Weights of a small GPT-style language model, trained from scratch on English Wikipedia: vocabulary 8192.
Each number is 500 + 50 x the weight over its row's rms, rounded and kept within 0 to 999. Layers, rows and columns count from 0. Numbers have three digits each. The size before them is the row's rms in percent of the matrix's.

# layer 3 attention output (transposed), 192x192, rms 0.116, rows 168-191, columns 0-191
101:454563416514453556539472454450524520560495547467505424558475529478420469533585482510591527476573557423582545459492551503414524484445503536566449416455500533537478475493458448561491559490519514571526536492444532525495512477511526543523503441367468577458455523530469509544511450441459517502457605521546489471406601487493411542392554469477528482517522470485469505449407564430469495560504561514489486453562530488373493479473470440404453514423557389454465518564633473518540537477554513497525552529498373465475479572467427467463605491468438535524482507500519573553387466563470576480
102:457508480458424499588526544454460582506466504479502545556547552537489558485514459525516478587483558560543418518595444385629385485489455423521489509469559563447493551481537458346430500491501482501580510458531465536538542518469496431555523502567420540518545534504619567555459473512504551430463536499456464514597489480481388471519465425501466515512407428467480483466583505504456547429484484536511444454589484475498498580424516357436492500576488493493544459523543494541403522476501551562540448495400428440487465455496575535470472431518491474524559449470461582567497502575490523482
098:504433505480524445486481499495470486455584509454522514505446470492577589574549516375495486460534396473558465514566533470592593524540372428498537569571612485539505505482496542548503549677524497578498569422549454457527543489453428542552535531462548401588491441437475552545480496453533457433501502548456551460529458497490540529474490456526505496461502513416516503458569514508562476395481492549428522524538564470485584612549571502499478352465467543448526478468534534538542505503536526528488527488478527454435499462463500508512552473468567550353445514518506490545505514501528638512
097:558493412539494505491430477466494552581453642483470459599446456426473531550430555405391539456545485416553561427565518443476571478460555514509535484537535453561575498456495510518513494475459547538492479495528529493475589565508529419498487535505501581468543490538520542624614518440491455541450427478473548538479476556411608462446523508505515465471493516559629566461416482462446526496531506529499399451479460556451484525496333574503488504568537494543473519454467537551403469517466435438576507477557478504503521463511478463540557471443525525535594457464498552428479440553569498499
088:499436496512456438453427487607509487466612452494534489478537544507488573511461511427451537505575480501499467445475562565626433420520444523450503538533485419447468467558523459561465563632519498488512482490536546532492370539429451537507582501447533496490517451569541494490413518467509575446524536489478479486637433554520525534488452595495515546494463470393466539503471518511512529411508472533496460587548502494429347469466510534439466497552548505511395562523498532503446566501384540539512403541518534513517523455534544495508565462544587511448476547486542447473611525468620515451
101:531472460496434441401580503468523553573560383488601456556487417530520432437552564527516522551479511505485500482493426509504504454436557507528608506532560538494468514517511525448499487468495560548449478536547465480482464604432385473529565555511445492485479499380569525473526416469486595593486433499496388417519514533508494573503490448455567503545573337379530507432561529449483471590516513507433445464553475571498511487465540468527439431510534431542467606475487490442553459499526466516573448479529412459415472498396476501537579422498536453497529466534469457519496480513473519508
075:571523528538486528401527530494462533503428547524483525542426520517446482500558551515471497481451504628447546451525513464602458464502507474407525549519604491517484512479463419439550546502408522554472509483460563552518517480556497494542461618511474550527575466560486503508508502519439493453516468533423497450638510490455607480528494555538500523472426636510548486505483492585486474489544537553558526564571487539593514466422544538504554581552464534457482602400518535351503522514499520514435490547493446559573529507502491543647501431551455536518442575626439456429514534502444514479
099:537395586486517550478508427525525541584407539479533429492566472544574578481569506450501481503526524472419502495462488589504493576595458499563514446548515480484572582449527519545497495443503510483483492399535581543495403411495571464495513517376500430510530419494442570489473527490488461483418438467625518474482534534501537431463378357518502554609458490442483496556379547544459494509571447445536582533523468506524536484564531511435505461462593528474568541454496476519506427550578502478479444532502528578480485438511489471510520459441459511572458562404506591463497536540535498468
093:535475516421488616525525398480543509515544556478536438523489423529510506425545486386373419543510437544559556547504499523503490552500508476506494569540488536462534436567434497500554493574484520473482589576553483555431381554601340446439488502515527493440508490398433456494419469487485580529439464534518531450490564532507457501496555456444473508417445462530451467479527391559495450573496583486576583495527490511410372521497456463554515528502480533531533530499494489470449490494565444510502473393551497506528557571466514476516424480487436511505475514482592420547497591446497424513
092:467479479490481473494502521450509540539505525509527528557563420522496463418488517516488502445436497505474631600530499620433447431467471514438493485454531504556471450508579427567512597475519506458499380506484492435534539436407529533413484605525552547525409413509590583441494520516507551436454512519521544537574579550577558492495410470442501486472555467511420617499436512504471518478524498480469544439461524431406479493533543534481534567502510507500360480470420535512516440515578410517457509390474423496500559558432493452596526482539430510523500500510429493496374477494420491532
087:559603560565539381471415555527502560536489479518437519427447531430419470499419431558539483577563431511558552494507471424523507489494499489500555512490495506520555495520544532534477480553410400548471447466557525569493520493499476467519572603602507574507492614571489452537518472549430494513465493491434490513442528509519430470574490510483534476492509480548460451477507466493482397436484548496459535449596494589511427408481452533371578467443550437591526509513475535450550511499400460441476477554510584467539453514474504497395448418541543445486499469525561519559582567458388471575
104:585492526616551529546523520422486506530484503541516546500497458373531521483456523584520465504559532595410521393549574543464529533520403500594560454438427491406478605496533467440514506453501488476523494490494554539440492593389563525425474501505531539481498533493436407528613519516470558553496412443508466453483528533520454365514442537501485493511435486478536452458576477469486504457564521581564442490441451500454470448561485546531525469496434529480447483532541666467481511478496464500498505532430473594468584532556467548501508599418511502480399447465484427505513498569435522531
088:456516430466462486546470383505573447583444492443485442470543490450528452515521489510530565447492499455471505505520410504485554497485464519490483450545483507445533559340486503505519542562491519471626464476557468485513583587575542626470545479502481541453467373503504528625472471497500584442418478437524495517506473627542473431503476482437523500477500532471525532487478509547509557443502563502499438430619587472404567524437517544372499529545550438595501470426523473447445495424520501487517452561466484468571453444529402510593582386513509485560485518492506484471516550529513530541
087:493539486510529482542552478569439502503485426525429477470475517541554545530481483441516474466464609571521407457502474552425580439507439487472433566481558567509529557475468369555475555478471572502585401559538457504466528581504421517470523487387424571550547480482473512481533523505532593475567587483525568515491447481481459534533510491521503485555465611609559484507477441520486454459480506453556513585497450606532512547447492473474438533572514529474473535343592567557451423468479499586508525409516426548595455449524475575494565410438547485501440568514503520424533508470467501515
092:451501430553540474532477442539557506422550530522486451483574517488527473544539545497501430423530486537494516500623511488519454511492464555544592529562511401530631514490523493486505499453529474485481485511544535589546477487582552501504540507436517549484506542426438441535435492461528491523508397509486527487559462577562455491595503565409442509515433646405553523450497576443453438544528613587499399511501578520427560483541450498481542573517606505605451494539395525382490460556422497481514467530414468508586530418497472581463502573541509460532471472531456446515443477458488496517
102:512470490510494517468457536530352517464514509400535441506579497489516509541469479462428607481593562552498488483464568600629569519493490488476478429453449454500610592491531470551501573400510527487484461560499506543377553459475475455500501483495462488506501579522629492512464407487485573450533457549514545510580538509517507564492537483537467503467498491484644500569458571471505573482466588508428462569573475444467477480433568470478516524470420536515500510445444534410540508465542460547457479540509436464526402511481533457498595413521421596481563546434444549446466571446528488521
095:450425459458475595563531500612513538534631524462482536387464509506443521465531484441518506592516476491510442528492579529553528529412576518471505519472502510499452514498456315493547470587507516494525567554439507553520500458497411471518436561564400416459510462546501512580316515417400531578502525461501533478462510535580503482519525543520533542537524600481479412535484498567465453528577553397529515486445448455520454460509495503496512595428543494482483562496507562442509458509499515484425427464482485489552433471555466506573506465464457503563461519507529511571499475476630497486
085:555464528421462469454515546525575522503508592577467540569469510541481591482433440423548532568559490533488534427586502452479547504486503557432514517519423480492498502610532584427547546512504510480551535469485470371497532412400576498474515538464562499499493436515497493606498481513490512573487519439462486536405469482537503465568486541483455436495536457506498414514521461461484552497503456532453566422506489607525621515565522386456494455505456559503577425436544429490526572496438571442466519554510382548403519565451528480507487507507569462437549508461476538541489364532375489506
092:501414505508534471592530512471472494556508529522465524580487494464604481504407487443485499461457453567526525515460474483547480504573559545526551526497537542559505518459480435479495416525454429544501503430504397535463505503544479534410559432513490403456559486459465544518585493428529606448505543499584527505548612505433501478514548443499538466566464454531403515554485431578514614537452449367542489473578403561489512424505496454472522558497459566542520553404472480525432623411519451530461566591456540538502453506536543544567469571486459489425460587409520515447590464519549488473
091:499501409581531578439530488438461471480477546473509584562518476517451441510477502506463533450443530549402424485508544488458527473421498536565465496495544471464385545392543452502490541623503447559550482490542430534470567587500407465523485481490625533561503459527515547512430625501467523472479457516509447468533505523601399508526504477579477499490471476477533495537498483550412616599405522578501549502516466576473515609491498496542514464501502473486506544569444477448536594472549512430591553510543456497448546444476472531521491644439485479502463575527483473629551581478482548482
097:590548552521505446426494551477486503558395490471425450420571557509480492497541479484541551434405444546507485458492578497497402512501495478433541568445509536492581483373561487450523455551492497517607531492511490488430512513620471498508428457476434495420415508586533505525529497470506419498507345496520533534585513512426553481457418536512476516466564524482601549586549459427538540400485495590507565629487518504542462513514552483452525517455483543542546521496406513491514482537504441383460479534444498468527568510539489477545431530453513578496455506564361520548538500567511501540
093:454463461540522447429519489387505510541620609488493599499452515518482519521477561412467539433499411510536498459498553424440454467537478470508584442453569495474571409527524514556506581557539506498500467436471445507469489559515460548467461487519436541574414501414460481519486472490498433551488531473510466452579457514407533593482415410412497508432590460590439487559506483442521511504579549512512466580468520470491455617516470494509501457582457499537526524540372476605464540492516486498524558359473455566486475471493485517541450578436543543409531583436489486526451514563468562545
100:439503493469438502658508463463502474458528429412480392531579435411538366530415457577476547436440564459476386497527545482458531528433582526491532549469476512538487576489463540538499521451526482472514453514526417477515486542396459504499519479504553517516495532544553571538435503475531565450560541559426433418483543480569527422552527572493504433517442507511511533444579492522474498493469491445525421363475489582431515528491428469608544518489557508533486463550602532408422471499421476475409469515542471537489529473440500528440504455569617471508416473462520516504464501427513476530
093:490392569405422587552424484494464527484465576436581478461503545520535539398570465489503414596486493546584528477516528497584591571544389446601454531468582489488469465505542466451517466378448563463488467534549450493417376477514522494479425514448525499592547498484552484528483443483532478442552389586549491511462554504410505457478517495480489496407445499485509551423431504575619498433484572517526490497528544448459498491492535528598490546534481565495542471449438425530479426472518503506490556489451524519514518532596508473420532448541483447442455443520538469449417472506520449477
# layer 3 attention value, 192x192, rms 0.134, rows 169-191, columns 0-191
111:528520560567541529451464412531437494550549547505485465442452471493493472455426580547495582430524542468467602486433504582372564525540526599420514471516549471539512506504398483556561466405504528530392516496538525497417484589529506553490493577500516444466476490555454453495563497497470579541523510517462526477477437531517591425533535558535523575489546494519464529511573606509503476540491554443500589505410534498510545540552499542500485504451476544514493602509501529520627516499486388409430507484567564514542521552549427474600511630514498522494471566585488389500555450517517401501
094:513629515444519492541543431484501475553423509456471531556585455567433413423456535579519506515506560467448526520507516562536478535467637499547484445524418476512547554462433475481555467452458581392431571540538421477455489537430564414429466532507504612428512491471489495526502476510503529623530496493519475566487540426525504472563514543520436535492404499504559510472486499397380486517474427478545539533502510592450450483468453528480448569575482493493526479542512400483533484518467514526524478549589611481554451558496551506445437395481503466516508527444487492401444514487465350490
105:468494550539492535535610481486484498440603432470535455444422525588529548515575471482541459558523507510427425538504539525444431567479470472531535488493496582447465508609542505460529523488468455468544463560546520473530487495524498559583477443500471540491472485478528593517436505566551594584470637466547455423505492500617455594666468503493557428501497486507367465513560496455559465532482512551483540512535533516514523507574513508561548535515464525406488438479530410452505549478546555547444543513428454441471550607520473545498479490603466396502370466480493517520550513556434506557
094:470602475496504519526512578448432546502416524550490541500463444501476481496481447579488465544439536542463516550437463392512555612529536469484435530519441476473597567397418485543464445512435592549542526473487393414520592518583581441492417480485510562513463457475546478477541486530461470476481438540514438477426587469561489502558522470487458496494467511529509503517580487561429470584484556503523550470488552537533635550569492485548511452484399553503576406538574488466569521497593451512479588368489455486515363512478458432571410489449476521512510512478486496459504459545448511543
104:494502580576562457504449517632478403386511564430395527405552524637527507546485462511439504428473484544507501518572510495478482527577454467498369467533505484580512387557496370516469493502502431466467596482531415459533520539512562502425386539509471559544560529560517537536560516472561518437499531501487519540528536506541511499482506556493601419529509625594452498575468503591504557517500493482521550511415514436519440497517404405501523516547493472542512428516493516510461455418553542478506466478520514494571564505560543510471431496491499563545547523472470545513448449506445482588
083:520465448446441508574472416467571464501572465524522492452479458438567522491465474549502488601510513366505446580481484492479474554428458551595507400462449490473504418568462535551465492436490477441512542496492435479478511505479545464573493466438549458388425535482564467466521456487483464555473534414478467513430451466525388475566548412474527469534509422505496526494524517441492519535565481478477546473454581445431535519471386481602511464432482482539430380583448602542485497451570438491565513359468585463515568491516497385439577527456513437556459454482510460431548521481512488508
103:469563477520497469525509567431481405481526381518564524466429574546454462558424498507447561479499599525537544530516535454485464488509521510560499569489489420456458455552474558567495540533469500386527604680442452546483567526509481541453477492608528553538489541485488431481509530538446465480600505430450508571507467438472494473473504580447491413390562507529488440417458469500519424507447562512486343479471468512554512489462498492560495506532440523451473520622495470531455557525560507550530475504513427485566477482455493515483416469523509524409477421628470479412488534523414486473
100:514512499479520420493459580554459477492450470508398540475542531494528464573421535689544554410505547456441438513499442519556505434597512458522492451381466414507471495506512523569424465465534535618486433499488585503528476504477554506472506571457462516505501464568563538487523423500461447519536520399521437489571458481534406499482443538546587457448601537498606516516421490477502593476485491530454451523451459468494579416455497501507480483518506516526514369538576515508512502512498534485444550634408519516504483496541521442484557508400574471510460482463445601458518446510569562529
101:555513556468502488536447485579514523423514593501540563502461596429475536523538447514555490564560499454371469507517512501539593502512467453547502556516507502512409600444471631441556401524354491509597545541481426547520479519531558542555544384530479437495576546411495386563469439476568447536532533384477465515539436510473471488492553537536502445523458591532474419560564521493460498516534512534619474574489448530557518470534461488452482407484468499532564550487528470467452476526485537502553530552483535440530451469493496529525522511468538536622519493518613455505571504550524493427
095:524476457431501575486520418392580499399483458548539506540588467562549461562582501420521534485431503579518491463488474493528535460441486508472506452494456519415543472481438469422485452502489561484463603414456480504524484471537574535569427493462460461468475394512555540549503588395543551549574587527473585432518557540524561457477492509500421541501499533508520572525528560448472548526540379518581537579426493376504533557486505404565478490554541490479488506555487484529447490408498461530524488474451458594479540474509477477577534592509492477522452530481368479548465445489636501448
109:422462517460553510455441466538506432503489505537495438532453508611499482493629440442541577588514516415527506518466462556422507524469541509457481481496509464489435384564505441539505509465499557544673484482436486460575532484516521483508496426491438504513544418489489602497439446527477414495447580495459610610500622424411572494521474484479517507541492515491394486525447501500552488520443483530445513472479448519579480548507530485487486525466561572543459494511464390535471460524486524381507434523550558473426382466411550476545481486538372513479568538545547455500522545517482517436
096:472540550545535496486488553525454582413512482537495467519452507498435582492482560473475490524440531508463506462505513458525469499579516518495500512471510464593572493556536529460558473525527503464442529464408509574481503457487496450544511423535526456534471604513564453495546486533522505521605519466516473408554576477497539582546517578517422555520569515568478467568504489497468531481419479510642571587404456479566478516665466438641487641466408523433568498469448464592537449582469526494527565408609529493553503501498554468469424588519512474446465461460569487441473477528472448547
095:495528488529511554500423487509482503521451574467526531514480529460529456515536526555500601472480472439455539484443555493458473511556571560477570425474445418435503499586483655532485545470526506494356502489482480492524533470475487486568487456537492358454517548500532489500497411513501456418467376433510394451500528529638497467450508488434547509493448379385460513502468553528595537537521528596463501477441530415490473448447465526574533488473441416439612445521446484468496493495533497468570537608499543471481497477512565453545389496567406493518505531531468485597482580509504509537
100:516491528447463493504565444405440488568569438432514477530446505498442567479490509485475576633451529503475492445456487521493490469543433444490431461453508536535435469516514474489504539523448452475599547508437448431458550544422549526536491512487439551483466455506591542549532515553477547428519630391535446436426546401447521532438501538553481508491514447462468514529454425566477502445397438435460563484492483502523518514459568457521560499476446521488618586484539470574490538440616424506519488483576566539488520567557465317443488500477575622487517500464459486469512548574523475496
103:496569590530514458534572462514595554548515536496468517464472486453554506454479462446545349482437503419415445511511441426423418504524470400486526562495482494479407439479473550504515459523470492516499597483495557432607464537543514518519469497466536564476487514512464528548549571514494509499437452463445443499463504446445455536412550531534629526525487568495355558500563473467452441560493502457551439433449493506534517528555475497499446467535530412458504448487525520632512531520452510467520537403589537478505528511481520440540442511528606345405535502609536477445512524440484557492
100:531530563585570482391540452476488422554392427564528530552546544512515458467428478538530500453486535462478549548473425468550489447501403422532490452477516477499583483429472592564418562510547440567563413461451550476537522490584531545549475469443608580555416605498561426530552435551556483438577436567507491580555439465513425480430578503572493434452457514513483501512504515486492519446464399583427451521552618536494607577527530496504542495539454525526511459449466540522523472486488471460566553489513532477443513501441523489469493464478574483507530498439420477479509548459413489422
091:482537467614559433567467496531429452509529552483501561504547483534438507448618560526387439436508404485476524585495563586535424531487509530522566488557541581439560489387475479502560437467452500489463452560467487504485487570611467556489507486480481547550537500479512532430462642543528504520503522618489511444520517553420476489482527499539476528480451434430512552455476567541455471461593490517511447595520505427466369532476502558480488565483588485591445542481434522573558426562602432508465536545410553509559492546510497518516525530507420534466443470490507458464550535573567467466
096:518544500569507442416467442420518555515416433478492464451563560537499507458551565564506443529549530439437510563472528593423570482461452502525459563489480448517565413552487486495521551500549516461469450524580551570463485386526469483611513566478477511532520521525469475411485517566421484450458469482477431517446434485497453490525398543494555427481585520394553517492521605476520436488504529591485551462431487434445510517560562515544467479551475458482488430619453484518532447624491583555614505385467443443525496529485536488513511494505452494502548446534396605505488529414540565540
093:461464564347503433523457466559481569492531508549425427515476465501508433523583521460523541491523501431582499556503453506527563573486512451488465503477481471475557508569428534569472537472549563387484469432510541431498478415439567512507478433497497478484522504578549505520627349470488525518498607502500499472474501491507472525478528534519487564593572574477504504453465486470528417490621467419525533527502558428538515519477448489603485588412447590611533413419580475583477457612459515523465432462481464516538522499502429507569502499467596541519535463467545496412504490517441464506
103:505528318456485521575553459523534521471555501585459493645509395459508562467530554495464466588533558428543579538511542448514599429501489532514467479557461412455385526561558412490479588421500475505478518455460533521506505540449586541540489590497506479494510552480479486511547506572508489511507656471461513518475502492488531503589567481545426466524434446536366547422489529545531560559487504476511463447534432498520549480564398508550509561549540467416534496475533558395474518462495559561496573491504533582489469489491553462413505491586533499469487486508539509412517515434471487461
100:547562494532504481525456486560426480436460502545471454514475502516508572510546548580548468511567486494472504529450508566530559543490511513480436621560493465550466566518489482465467462527562472543536489535537451467524528480510561539492408465489562550403545554580520545520521545452475634532511505461476387515445511530559506354528533502529538454526434465428429524456461436572476531492484440535491609461517404502482481439518475509395512537498546580495517497526547450471507534604504514598452475623562465394518552695590505497420455403469433522489495478529458465512518491504558428475
099:485473521513536448451431568533493565502477523499470623480467656627537558525564527466503434461494497468480489447537455485494493488514511504536424467413492479546522437504492500485519475530488501487459495317481452482557544440475457508499581595451454400520521542486513509532522424523464489524475456456560513471436482395406485615463527472542462485498520505506476499557473594510502435531539447517566565558581535518474493519539605558346512521516501556535499550440388427541518587399486492445538552500481496516412524482500500393581459556488418514579533539553442478510505481540447455496
101:554646505536449495471469567452536477527591530555472526510514427487487509622424515546514497548527482441441434435468410555372400453463602487401567486481490526485437548447482554613424548550471478487511462508471535560514603496511520467543581562513451498431459502532418553541504403499472541528505578424471592564614486408521461515579474557418482597508455464603509464543539505420437558484447494463465504498420436511533477475452440501479509486472499508493457526552575526454456542551513482502492574520485591473507520442441442501479510497412471501489536466471471546485454504470507569554
# layer 3 MLP up, 768x192, rms 0.0981, rows 0-12, columns 0-191
149:472552438561475419583523475462465425460532445470542577450427526584584562544486548528552464405603554477486487465516525541503563604462490517460459480544590535498422483476509519448504493474482458454373463550499368453412479397519527463503543498461542540542551493512566546499542493608539549527498483581431516470536438485486506463334463389460519496502451520505396533632477444444513482449500478558427469534462457466478427487512457451458534549480466469445488504534476499532417436511504590410485492463447474493483420497492470547480406451477528606526458462476445496503468544509509545491
044:492595431587487481526518443467433522525491527403503527422506513630525487649399404427487428509526433471436417560464515462475542562507511521439509484492430467541538486584420440464393500551529504404530477515499500479495514481455530479472540431474469508528433612464541493513487572472525498510509492504542515474463491485573559515472461593468528485503401431511520491517556454562566513503533508549569517513447493406528449479539510538531433452538536473602539411517530505547554507564467488537533479518524469467500430447428411487482518532570560481556536467335554475505481391422501416421
025:643487560531525393577464528435483572481562612473489529490441472581523504509445403518436477470448416484519458489547492621550482503436517447563442533510604455453585489435432524650637472529483519536513441578487434424593537606459518559615481488412494500499469523426496494529487548531544582476484498538446449546494475569510488455470507487499492443543484549485573484460454464579438524520452518640509446468514545551402459542538532446476462491513458532475483507500498520562433549553556514467573527467430540532474486532493559486499535547397496493494498522463486483514536508450518535502
050:499531542535556438428577499503531519543484529574504436427477556461565559507472462477545451423602443513461481432669530573394493520561568496519482480481554492530443533454546586486556471419454462463517511549550523433575589463492501527480499558424525600414481459483439444503496500476513474536445431480501554553469498491612564538401587535508437564597488482534465583540468485505433565473499412464529555494554538413553557527481497458465505399419458476551539505490514485576438507482473564494506365516475442561454514481419479580524453497433494508572426522490535524463546486513531548471
035:395455494542575566471516466552472492473501535422491509507477498457514455471413565470502470470517425601468534465441480439501515457463545466457488512505513483413500490554513512447489555382514548510488401484559431471526506559367491466571517504520405513491426475500508459506526520466544513482547545507474434483516521508435543413475446554544563476452489546486458474571515489412517537414433517473546501544506557522513482506562464390383413567423563470526583520438631454543522445412570501543505526520522530510545361500487494513547570531417542564423469414572515546529541474584417483611
069:567447351417524407556509612572421496452461547522471520496506514521467477574429494449508505454512418398506481552467482501537541479518507469499527511575524469486513460503558565570507557511483510477564490533483476419580460479430497532487509535473489571493484501513379509596484487560408566479424494449512487536540505445509509518384472497429552445590528545483550472470480511539354533580526518589519469436433538512465579534545496469456466463512418542537449574482494443559497477612609487537522458451506497431459552450424477569451546397516512571508407512524448482455429542482554489428
050:439467465539447435449516463605463531588480531456492519496511500540405346481401451444466463475499455543465508608543562500496449549507577502467523528434573502435588511485526493466585454489543435495469469585466460434579558498521589469546378434434501558502545444503548460525468550514486512527562501529529498376440566548527410534506517526432522506515479515557572462462491430462532551513445485530537478593472493540525488539539468473449414548436391488468378507478511434547635463447481430514484552478509459576440419527495503447521579503477465460568521430554522518445513485552495483545
166:490491585487519524545536531566463488468439510532487389501563542508520491512505465479581541443644532478545475494410465438477503562491508405556486493496442571408552604459505530520565462482452489414504456527496486478549514465407501504583542559443497527517558503498434441518525560507522483526547448521514513534478433554512559538447502379354503572520500481565380500477520542489529452502521467539504496547437530475530450462564560456423565549527595450461502406518453458556467442484574492497380538522488409535496589507451478566414472499438487599502454421421415450532482468511405493561
172:589523447567527553438567453528494502494500433436479537474500458550476425538403459461477451505545486484515415546510572511517561508456472547473534485586481497478431479444457435563489481537505491515377482541538473470554506418485442481497615543499611509398560503447437501471420440572462546358424551513515543501466532579488458569511579401449500496503523549369522544508465508474426438482513525584505498421506546459548485512478372482471491374500505485451442504558506473457459491635514478443491450476490493524545485468460491484462451542523539579585421488565588453494553480431484459466
040:462560483456513585426590470533421439437546551573469516534421499518497514493458465496444500512527429451495466566409483505510543520382504486530493452502533505457540508521554518484512476497568460463470445432450500468529502387443521522432542487416473603513577560534408579516512434471482483569528502585549578429508514546497524483496454422375504475482448558418531501445532596452473439504513457542512481471402549348522521599527454559425477480494472478450529553499492477475491510450511485554532517390536420420528459465492519575561469470470510527463489621548485552411464418609483444463
055:534520492455512501514463341510483613487445497466512423458489440517554511519434480392563514451458379510547473533576574633552499483506447477525510393503567504525494551485447545539413481541519552533525504528597472464501511408460567393538582475513483568413463507437513491491548540452464500426554449481416439483505515565461457521452617470480450510538425538472407484580548542395500563442473466515513453614559559447451450552497495517458519475528617537494533548501571488542497536479470438516539559506464474499491498425445456476534474549430486404502485447520522541551463443469530545458
057:524483498488501454452445487523498479568515489471476470465445533555589519455455505477431523531543425540505490515454522516488577491466586539548473554436500566593660578459385523496432439533545471475538517433571402533647564503483475488539482498535417569428419534526471522469595563601500502544554484495605459473446522431550540576500478520514507417522486451534564502546470436499570526438523483501442553488483514563582550526526532496525469533540535511508497494418513436514553557532475450577566449456387499490490573570413439511459531516410498578561446511607451527459518411496483559510
063:469519523451497558513521502460470556497590526479533449518437414570520420527523454435405466455457480563535421538509513559397493567512499498502432530504468513458608502497470559525497457465419522480425510482472529429471555509468454503509509486484530491382422440491533452380510565507423536574440496470509470451495479488483600542404496515477468529509470535594525536415484356541457533534455574538600561539432507549503495454489548508513542507539486446530456445417585452564493482504546533507545369513394687509500512506476504533485425475416556506562567533454521504442532491470485561547
# layer 3 MLP down (transposed), 768x192, rms 0.0894, rows 0-12, columns 0-191
161:489587495508568454502516494512649536468454465523395630515448520468510452577496480478575498483525496491476542405477502473553401553364517524494533502483491545444415502588478562526522603423537532506539552482578511515378488512608451490406441511484515527503517471558492490450426538565515443551361461602423519455480435532450404475547454486486541474474487537473435521506523530494516435418480527570470507523466470519526479465397503516472474543465545577484524571467451519502489426526529502520477523475452607509451481483520409534482473456410425516506492524477536545448627565533474460538
051:556509531484475499492510522438451536534489551617536546480492488516526545519521533496395496470466533479550481543536512534475440503520473489602565479579490592497574505484491511561532642484469486479464490552475491558375460564560522453482515449539467436440447548572495489538470500541537408571484408462509441488556497485543516475576516516596574517509579463463422506535519546621569574581514513490513501534484455510606527498347515571412438523515503518457427444471484548453434492480456561482526494520495554542459526421466501523690537497548519475656546560516507494516508486549537437521
026:519522543431561554465446525527442521429515485442488495476493410469459515489511515479491606522585472490458528468414460540457551408532474420542520433413555531459552471575436547543478514538516521506493543480479554534483461522513479517507370545548560499417486306499560507541470489442478489598510538440437561507471457512444416508519452481595519366469517615445466443551480591433539522584587598437439453364522567518508480503487449521488483508492521574446489591469491541525510516502539571496534591444459530464477410470528535458463502511526536475508400576522488500472545509459512481489
070:488629531495559553459504529549546518487518440477435511466522481461458536501570468536499536489502475500581367445495477505448445520518557525495535476535483516532425429456527482549498493475427593497538564488517555458553493464494466529524509537504430474473455515474482462447517428495561433478466528494566478452492381476538570502470564539528590440510558565522485520580502529460458469461562543471499498369535496477567553481517540454395471537600508574473489559606498563534512559521424467493597588568590613482452484444560407471424409415452503504434485412553543402585506524551596476540
037:537519500463498348444530521492535509519497421428428493522454432567430517498572522344449483518579520570464583548574497535447587614498479512539487454592440515515527494434511566434492500549408539461504539491446500462516458533532549528523528512356498473483514549496567480488493546481518498491494498412496535492470436499470379485540462567451499499485496529453507456530489453513566523529533544484549380459534427372523418498617501489466388444472552494464491565452467529442466529561449485651594546456496486521454452560495506518499458451512522568500444567467519494538498445525577484463
076:563467512469587511554542465554510442533527555610495497574451568531523493574520495510574458469549505447551549485532428441389441521577410580425493491532454538488558535489491548609450511507545565457562548423506420531538464570503460519501491451460529511518488481558451473496517555586466482567438525492485464534525427520466334526448571494502485488493574555520543464513415484531510519434529498523504549470595547502451566535456494491505529561478575543427446532409525529540508456488487488513453503628556580461539527458503533486529493495489637466434518463471574539500560458552431321473
054:560500489504473445464435491592534564526555500449470551485548457472441474441490521429553509506455497468532574444548479438607532521568496474502515603650481532497473375507515584465518419440458534550543435503447563579595414515502481452546571430505578435567478478454541365502538486544486491508496597444560488435461594464496433493521494478501502475507570506480471477420511471491418482538601483509581530464523473475511433401525501546480472508416506553451517518484614481505541535531544460454457506473503523478505461420450528540529510590471585540436477541448542530442460507387511405424
172:523467466484432469418468467497440538544511507563553511513525457486495521507539435491540478447530520548516441564479467470546502463479427426482537443480402503524499427413442519593448508451512580492541570546576459528494509474531532442538496569525556437521478533515497538467508461466582491522553329509506607483503468501508425522520525415485485437456509541529476410404586484482550434562515462511378482528537512471490372396519501500558445581562469376478554495527602518525503475491564567532553523582466469561577479498526410471432468513482458618484507512561390509430435531416450484487
137:471501459547507474470541596530496476461510470486482464591494536476542448529513520460475413595494500535503512594506465527485457536468516491514501512498415500528516480462548467520544563537558513597429552501414496423480494498632386443566526513498588427475626431522593524525500534637424534472503564486579594548512505426507431501573442503382472509473531390541546412570390516477566539526478577465525547521475467558495473463509470543506509515497550464581500482509524360511473470486519506506446434450530498458486482534451600480497483499574351519393490497533447519468517484517427494500
048:463558594483487494534479466447468395524432437500546425486469565516510567517368529516519495421499500586501485496506451492495593610501496478468545495437520451470497487572430524529434534508478474424524555505541489494486452398538520505454620459456431548543544480522485606534474510611494487482445453535494477454544480434509469492559441496569541516539539509508606563525533384505441565476434520545564484542559468547456552547592517500469547464565510631522503460471436449564530479566504462560480462532423454569457522541616519486560544580427583497469446452511454552549552602500440503564
068:514490448454517540467416487503595459478498441508523519486391515589579479450387508516450516440441548488502508470468524479479597461506460541487556532477499488495516517524520504506521499561548462410432561521364445533536570528472559500489563480596480519487429437564492485534477552504514541494510462438606485545489564516520469432493511461437469542510509453564512555441488474472487566472526383514547513519660579489433420515476530524504539522476486533458389503382557490471537454522479461529472461554412613406480471506578604612548464539478407525509494399572531556500519492479404556524
061:524545431621545360540427560444520440555525380476418482457460549458552491490506395474442473438481553578450530555455565521424448508567516531484463522528532519450478520485487464518455508518391437543526496534562525545511528414466519469499481526550520489448463495493442515527475507455512472481452536499424600509474499584559551465574476405501458435494540567436478489558519525462396495528433521568567440482502500513470470465562431510546508444526555467460498510596446494494393455488506497493542513582415546549429442459541536403478556478478524455411471461449518594491619441463480369513
061:484413400454439530569489519479508515512496519486418417443560519461546521534493566540408528579454564536552529517471498493609566486537512540534487522611461481521411538491480575466479485580542487522513555337397441520459456391488527487481515422462564537452399487592477507526438435488510435445553467464460472433585552505554502486517515507590521490519426474546422500603500523466528492486522457483500506556505426472404496495452551581549588532566501483563552490513514533535474491561520508421577518581521460522553484461432501481579494449455570487549487503397465516494482365460466435547